From a checkpoint of a small transformer trained on Wikipedia: normalized queries and keys.
Each number is 500 + 25 x the weight over its row's rms, rounded and kept within 0 to 999. Layers, rows and columns count from 0. Numbers have three digits each. The size before them is the row's rms in percent of the matrix's.

# o: layer 8 attention output (transposed), 256x256, rms 0.224, rows 219-243, columns 0-127
# v: layer 8 attention value, 256x256, rms 0.258, rows 220-243, columns 0-127
o219 088:496458460476496470462470517505523506525472508456525475527486508511511501544511486556539562500511467524536472478509509515490495450534490473520485480509457472507481504492507535464473515493472496555504481505483474528519509494469457509523525517518471501526504502506428463485485493469512469469481511551488480524511485482535509441475508548475465457502482482546521467533528481533497506528453
v220 075:489507479477500474499465494491474513496501479522552473490499464477437526464547489539521510507515511468489471488532503505450492517509477511495458464526449510503456478508531461547493431493462492549479513520458499500492504488526512506499480472518488471501464502501465496496491477511507477530501523532544492525565490513488495527489519489504488472488472494527493479493482499504502502503537
o220 075:477502524478525473504454498499493490538502489528497469501486496488488532480478533509546471462521418489464492470517506491502453547498527492542491468520509501487503448533491518506477557523512490515473509494534515483485504510496460489506533498526517520456474514511473494471518474503507489521536462496522519475542496512498518480562489467510487432514492503522448567505484503499510521482521
v221 078:532499512511500494516469489482521511492490490467478528494508509474494517468466471451492522453513515516491558491475511480558486496491501486482525546474499504522446463534509490536499516516553495472512510484509521463504467474519521509480490489491487499535492487470479538488485505459525491468526498508480490513516456459563507480518512508509520516488434465493499448466517505529478482600518
o221 076:556503535472524494444491511437459492498489487496488511513490479490530468547483472493491526518493495459487510498509528511489502491504492492457534523515503511503512492502497522474488546519526507480503522500512543484527470501536478510488506498513469523493521475507511502513488470476564515485488509494486452488508461493522517498428522484457503493462498502542527499444482486483527510526458
v222 077:483488531506541504455539523518542496499502550496529536467493552478490518505525527458494485483464502488536510453531498507503484492497510499535492493515477492460504569463492495493491488514477475456502484498499505509510473550516513540493444519467525495493496498522526529468555467504473429484499473446528520504494477488503468493512492506498488498508476494496554487465497472496538522550499
o222 076:510522477505522466463497534538544471528502562521443486524451518459506487551529486497501528479477528490524491539479525486518505501519509507535503496519480491504488507467499508515471468457497501503508459521539503488504549525507499484504497482447460564514515510496550497520533534515526528487493508495548526549477467487499465505450495505487512478488513476548516473460458522513504507546470
v223 085:507475462518498498491503546495482543514510417505491540455509455534516520496468481499461495549497527500475508485486490510538471464501531508542539491534506449508496525503548547504474482513489543466522502465500538496466491471492487520449510469484517488500482487498488474458539503538532497528501452532508518491483511472516517547464531481435543508499495523510510512525503491539464520505521
o223 083:511499451507501493501491495501504489504469526523530516482505441501476462467520522476536502512496530484516519520487535508524471495519500502501505496487469513513570504449491499465496526524468526529488492474446481481528541477458502507539460505530488462499518495458538485529441470506522484488491522506474548518505540536550538521474499522523507517541553521534507452500488539514525478503486
v224 076:500483474498459476474485489526501507483496498485469508510478507564454459493516517526534515544493492500432526515489447497507501508488507496499465499468501495534494544544512514522508521521476469483493520529504542498493509478494508474491485514502513499523540463528512547483534429480493498490526503525503477479546509513456486512495501490512543509513487436487521468559490493501495471517502
o224 078:474534487518508501506531504515506491492506509482421488503491548497488502496478550489532520477514468471512543494498522526489501533476536514557457522534526483529521492443417519495512493539494452487465453495522490444494500529480490484523497454510484475516476528561555478500504500469519490514487463508499485497509482536476546506460442500489485531503510534521467519483501514504508514484463
v225 078:505454516490473531523549500531495477510536542519510473486504506450532463504518514523543517507557467506498484501440531519506537487481504485526503494488484511510499487506486434512507519499518531476525473510538544508455513494501503507466514487493447486480483506518503506500516483495513460494550528516500510462491482493466515538545477486461483516552471517490504523488480440531527479469507
o225 080:501446544462527518518540454507501515447550530501525504504475488538518484529515487517479510546505511499534484535467488524514519486482514526487453454482531527537504514517509492477512484528448512469485482477517484532474510449502520476527485510495477480529498510567493474525476515472505493549526524552527490470511464515451508492514522494480494505545484486486502478464466500482472517494470
v226 083:479467520486505502472527467458482506537522495491530483547509470514504490483481490471464496515499492467470465464489484508492494488531523492538487495523539534476498512472488506475514532517477569510512492509524490507493552501471502488490465462498467472460488502489521462482514481444562490480450493515501496521475514511486495511540470499510502491516515489462456473509473529499501473523471
o226 083:492503543477467520519479525520514470487522465483483502460491508510560551498510543484478477518518484475484488509495517501478496504541469498538457476467455514522516512474498518530528472509519526480526481487475446518512512516496526487475493431492494483530506474460471498500490488469482466481510521527464512481491473437490529469500476473509480499536485504509459506505455499490515509487477
v227 075:470463542475498553517496479530477469474488511465474440500481481495502496515458522545571457504470507548501514498490496502535522480474526486555512529463471470482518464552499470501460438523490485537496511489519477509496498496529530512516531496474515480468486550555503506507488491527521512536467501486479489472486484509492495513502480519509531491482516469474504503499489535492502450505469
o227 075:500519488509531517498531483502486522514515468507488515507536553473479529494498520521506509527501496495471487480549515519499497515493476523502533511503520530483581518513506519457487453492475522464541487522511538497520504509460507497471506509487506490528517477515524505499473506508515454550526492495507511497557514481459486494501506487500515519508494496485519537528549512550439485485480
v228 083:490493482512494501481480492554539489479535473514501446483520526534533527517520503514534488478497489519492506541506513478517556480473479500531516501500483513480535542465486526512511478492469504500466491490471514496469500492460517510490511523515506531462510501550509552467522484499476543591495476495492516508522484498516531446519489508527473513515500506547489497496469520479451460504508
o228 082:488491477511484511510520492504500495510503473487466489493471506488472462510504475494468511536496535492494491480488486480455480462535491512539515516472481508502485554483476522528523504477481470439480463486493508531510464502491512476474504508459493492522463518509510504456520506494497484519509473514514545459522480544483488476504520510507479475506492505516501467482496471530461504523496
v229 076:508476520531517489469527530483508528547523480490490497492476447484491524532454517488494511513498527514531483488540531482489535489518492496492484470497518471512536482544471485479525548474488482502514465493501421555516549472488497514497493501515544464519451460487499482443493500520481520519505534513514483524460534455517536474517490490485454507488449463512533490500514515483509504525469
o229 076:539468492501516528460492491465524548500458498513487500507494528486523483494474551480496459540515521503482509537485457491494514455495498513476502479454485530500482479543521493452504534521458513469491469531557478499462502534514492491515530470526528483506517483504497512493515521509495469463498489513520465467492500502471467504487485485487512511480482512530556521508544497533525470559482
v230 086:527441542540491522472477585534483501512507500467487495487415508495486529457467510527507543483528497509498511507512518547467450505504518523507512485523461488536476484536533502498490529541489493508544512538537477502482503494546483451511504515531551508468506537514502516558494449489498517501478450538523478556526478512510526522494478495483510497481483493501507472498486500482528518534488
o230 084:451467512517447483499502532519498532504487493477543507442493531492548519496457483512470504491539509509480570495479503505498469479510503486481476487492502470549497470538488470465504488527517509505535526478561508519511522488445484488470502534524542488515466522492484514480557502467494473507507483493463493489521497497515493527472518490484469465473524505528485493472485475521488521492478
v231 081:521506518511524508508446485485496459471501477524468520469529484497459551532484525434509491512523517502476529493486513460468539464448508487482505503478502507507509499423525460483524492488541470487499475517496489457467497500525499457505516460503515500507517559548501494508485519478526518515506493509507551449521521520501483507500508510499515536535512460484497473533511472509483446496463
o231 081:515515557536505478535543485429524454459542463496480512478476453540479491510490481537510505482483539471492495516547502487456532528481474539501513463501508487487504466495474476494517522502520530471511486495500490489508511477518521520530465503501467512498554499549499488491494491465524478532554500560519487509452499526487542512488466490542502503501514488489499520500538505503482502479495
v232 079:505484498473498476486530494540514469525508490524499528522463517489551498519512493528449554491522479503494477480539476481532529485533543513502498512452488502502512536533545585506520491559483484509503510496477511477521511508476462503519458551471457530529543493505471522495514472505498495444448488533439474455513509468515540506496476498517498503458467528535460474491520483485476514469483
o232 078:506480457502540464487505505489484520510538468512472560472483511516520551510525498521525515515508498506508554483501501452535484508488471461498456479503558481536458493527510527506571428511487491541487476486502502443451489497513484496513500525486467509491508508520525526537487518476487529475484517499480527503497515536514513503515516496473484492481491501505456480492543480487515478498515
v233 078:558517522504522518484492507465497489500482449539519492543492481465482487453446494489516534497456511490479480506523518491528506532538522439482510550500484499506481454520478526505474512495481526456490455492486518496508466513451519486530508498499515493522496536503467512538504471496447520512498479500543480460526490546509510439479518480521504509490448495484469521489486460502500490459492
o233 075:468505479458528476485469469486496477476461488509510452553519480480517439504450476499486499516516518480496510464546553471521498529458525508505518524497490533547484524521480475522485446478485508460513529458529496526469461445449473533488461501516566511484477461545547539513495508478480495519500489530503481522489498511496506460524536473482499496453476503489487541538532487513469495484522
v234 080:524540476519531490538535462506543511520506480541483510477540497499478463499490478491525520513469519513509461520494505505515508483555528510485500439489467499487473473509520480489489516512499498525509453493453510514505549544468502476488485523532477516521483472498515550484506489498480491512490514500506478537507479487478513474515519487531563507470514492541520505469518469506523491501501
o234 083:439481474498558479494506511476539542474495448502497483468524509516466476493461493489529484485509479511493528488511542487502494496514521540521477487516470553545454516535483500476471498525453512536467448521489541470531467548555558527479482505489508502484501491499540541526477519495502495495486504516502505501498531486471525493491513504465535461496513454510498486486516522518498472525510
v235 081:458486489496544510541561547484488498542494530449498464491498475508497533499513519520488465531506454489464486499483489502471486517536523503483502481482470485521504471534509459514495506504475489481534476515479512482535474472490478486493500520453414495455488499513534513536543472465459519481516478502473522476523477499511462462502527500522489500532467475505497556518517489472503534493465
o235 081:437462498479516513515440510521503499482541498488505477514526485527527468436516474524515513493501457507502511467426518482513500506497504480462512443508515491417508499464548516508540465483485489519522506485523533498470504481518512513518491472493509505467520504515510522482506510491522510516515502457508490495512515485482464461514514480520521473476504558520514509503483500485463532449449
v236 078:513539516490510490510499515473500478491502436539548504506502489529464509524507509514491551499519494546530526500487516506476529525519498519497508493455464487453486509533493505507519463528493533492539464436540521525480511487516549486471487462501506543456484455504512487492480539480453504495527469498453523533534499537485517550482518501491502504515546537509506512476495517481494469524500
o236 076:473484428509506458487453485488491497598501481503506470468499466477508527526457510471471505499497512551503469509487495446467504475501484501454474516481503488530463534501460472485530505482501562485527467453471482484460488508435526485513484513493485499497485476477473507488492491518537491505528516481474517490488474498492525521505503554522478465511491510512505496411491488516483495479507
v237 080:536509492449459507503506506537498491513485491551521520499517521480443470483464528475490498489473544488512526480523552485492518453513500481464443476527493503510531531504474510482513517496528518537531466477495493500479501443488526489564479552508460484517498497477513514441474442444523475554493485524522487526519481478473484500535499508460542488532504500507509492517517513485501476524510
o237 076:523510483519522520475457554511515476528478529484459516465532483538515518505534524525465511462505518496472522478479566515493495504525469514505484497531505531578509455524497471491489545503513491506443460518499469489522455471488452476493509442471491488532542521506478524487483500486512508507491508517505487504575472521501498473476511493494480514497522450521484491492502492463482499510463
v238 078:484574525524506494478486486475472495549513477519472457526486500504493512517452457538543479526494464518485477457468474471473540453467464529510476509514513520501533508531498509500485510532494478507485516535494542507470484473548487522484512532465483488499517521510523513480477534490479474521507467498518538495517507500520471485521499505495489525505506493456556500484517481538499497490537
o238 079:465517465492511539494490496481496503481512532514511506532535520505493456532473471508487489500500472521519501465536520540533503484511532535536507516511463491501541490477541528493491475489459508527500506497523475514527477469507513545499502488487470530498517542490504504432486545531465514517593516524482486480503501533500487481554485489499499547574542541488475490494470460499499504490459
v239 083:536473509491494444482464505485495484480516541541506544519497531433474514449500481508547485522496452505488461479489498532498468557491540545521499542493485518501497519496504491501511479498531519465524517459494498491521477524506549447521475510527518510503484485478518502541488511479540498532486485527480496480473497500472487483476510550505471518513502525488512497499555516508538518512485
o239 082:485513522510452486471470502500507513515494531517526524505501527519482499511520507521474490476495509516530504502527533510504513483470529459498448520523498505455520465531452493498484505475510491480504480500538488530499513534474485492504508495526517527495537507529497497514556491511483475504537489505524489526522567487468533510498500448504505538525492453504479461484510507471489487483515
v240 078:465489504463486520482538431545524484519510462501506454542491454518523550474504543527479526461529467494524539488480522506502439459511510449509509512504476517523516487485526519506535470510486481479493484514524477495505503483483516523508484479510493542558513534487505518493492494463508481484470497489484536485508508477475491482516504518539540502488522516489474514501474447530513502501474
o240 079:523474516543543500549497481534502525508464469465492516508493455543497503490503472498493501531522462472481487509501541483519548498511490505518483490489486489522515482505479497487544465494506469478542522540490462485525520429496478536486502553522506528471527517528532484454478525485518537515557477496483551489482485461499481503487461504503495501468469444476461518460490511481495502552512
v241 078:513509508500499482481499469491498532495534512534472470486502509498470512525480463460585521520542508541505504535480510500504511462488461496518502501490504493548486501450489533542490473509484552512477518464563501473513477510511506521475505475516506511568498476560518517505520531524488511540496513468510467538505491518498454477483520478487494494509470498495517480545556541491517487499486
o241 080:521520520461503539476495488490474497516488468470495511518482527475505474484496468463494500515534476532513468512532492502515518458525471502546509508495505530504497510471478510547482525509475521520508538504519491485508500469513517483548515503519510454510470500515506485507481495500507490523489544473516449448502484497522517494482523506507500495516475489545443523481537525510500442485497
v242 080:519476517481480489492483550494512507486487521502476465566446460496505470504484460466512526535499470473511482483503505484478530505517496542494511499480467530461534486478525495472556516477491492468475433512489479527501512489475532480471523531508535466484539466508582488527454511475548535524520525472493478541490545519461474457529473533498525490505493499469493492489519470517490501503467
o242 077:454514499476499558525486514524537484480532429489500522521491508493506514478531491475469495517474493511498496490455473473466490500531497536481507512474463549460519492482536472536484497506533503456499442502493502545474506537480518525506485480481489499508473508533505504483513514487516528510501488492472480506448522476500477540525457500491499513500450524508508495510569462513497495475494
v243 076:538513493470436512480495486457503507539495507519490508522460483502509542527461489488473525499503476503508504517506492494530488552490458464489533488480517508486524480518530501459526495506501463508475486477513555546493481527495505511530475487509465544470496487495519498505505497506536461507505476445522502486528488520528535524447547430473530477520476464533490469531532525459531489479529
o243 076:479524472466530469508466483513483512548462490570481464468503508469504499511555485536470492520511465502506505548531509528520510524515463492508537496525458493506511496513460518520520503480479532511494493522494457495528488509500480507484487519513542504480515513491488517503512498497497495452510515488531469494486492557533493528456487498477529542474496502527498501465517487479478541480491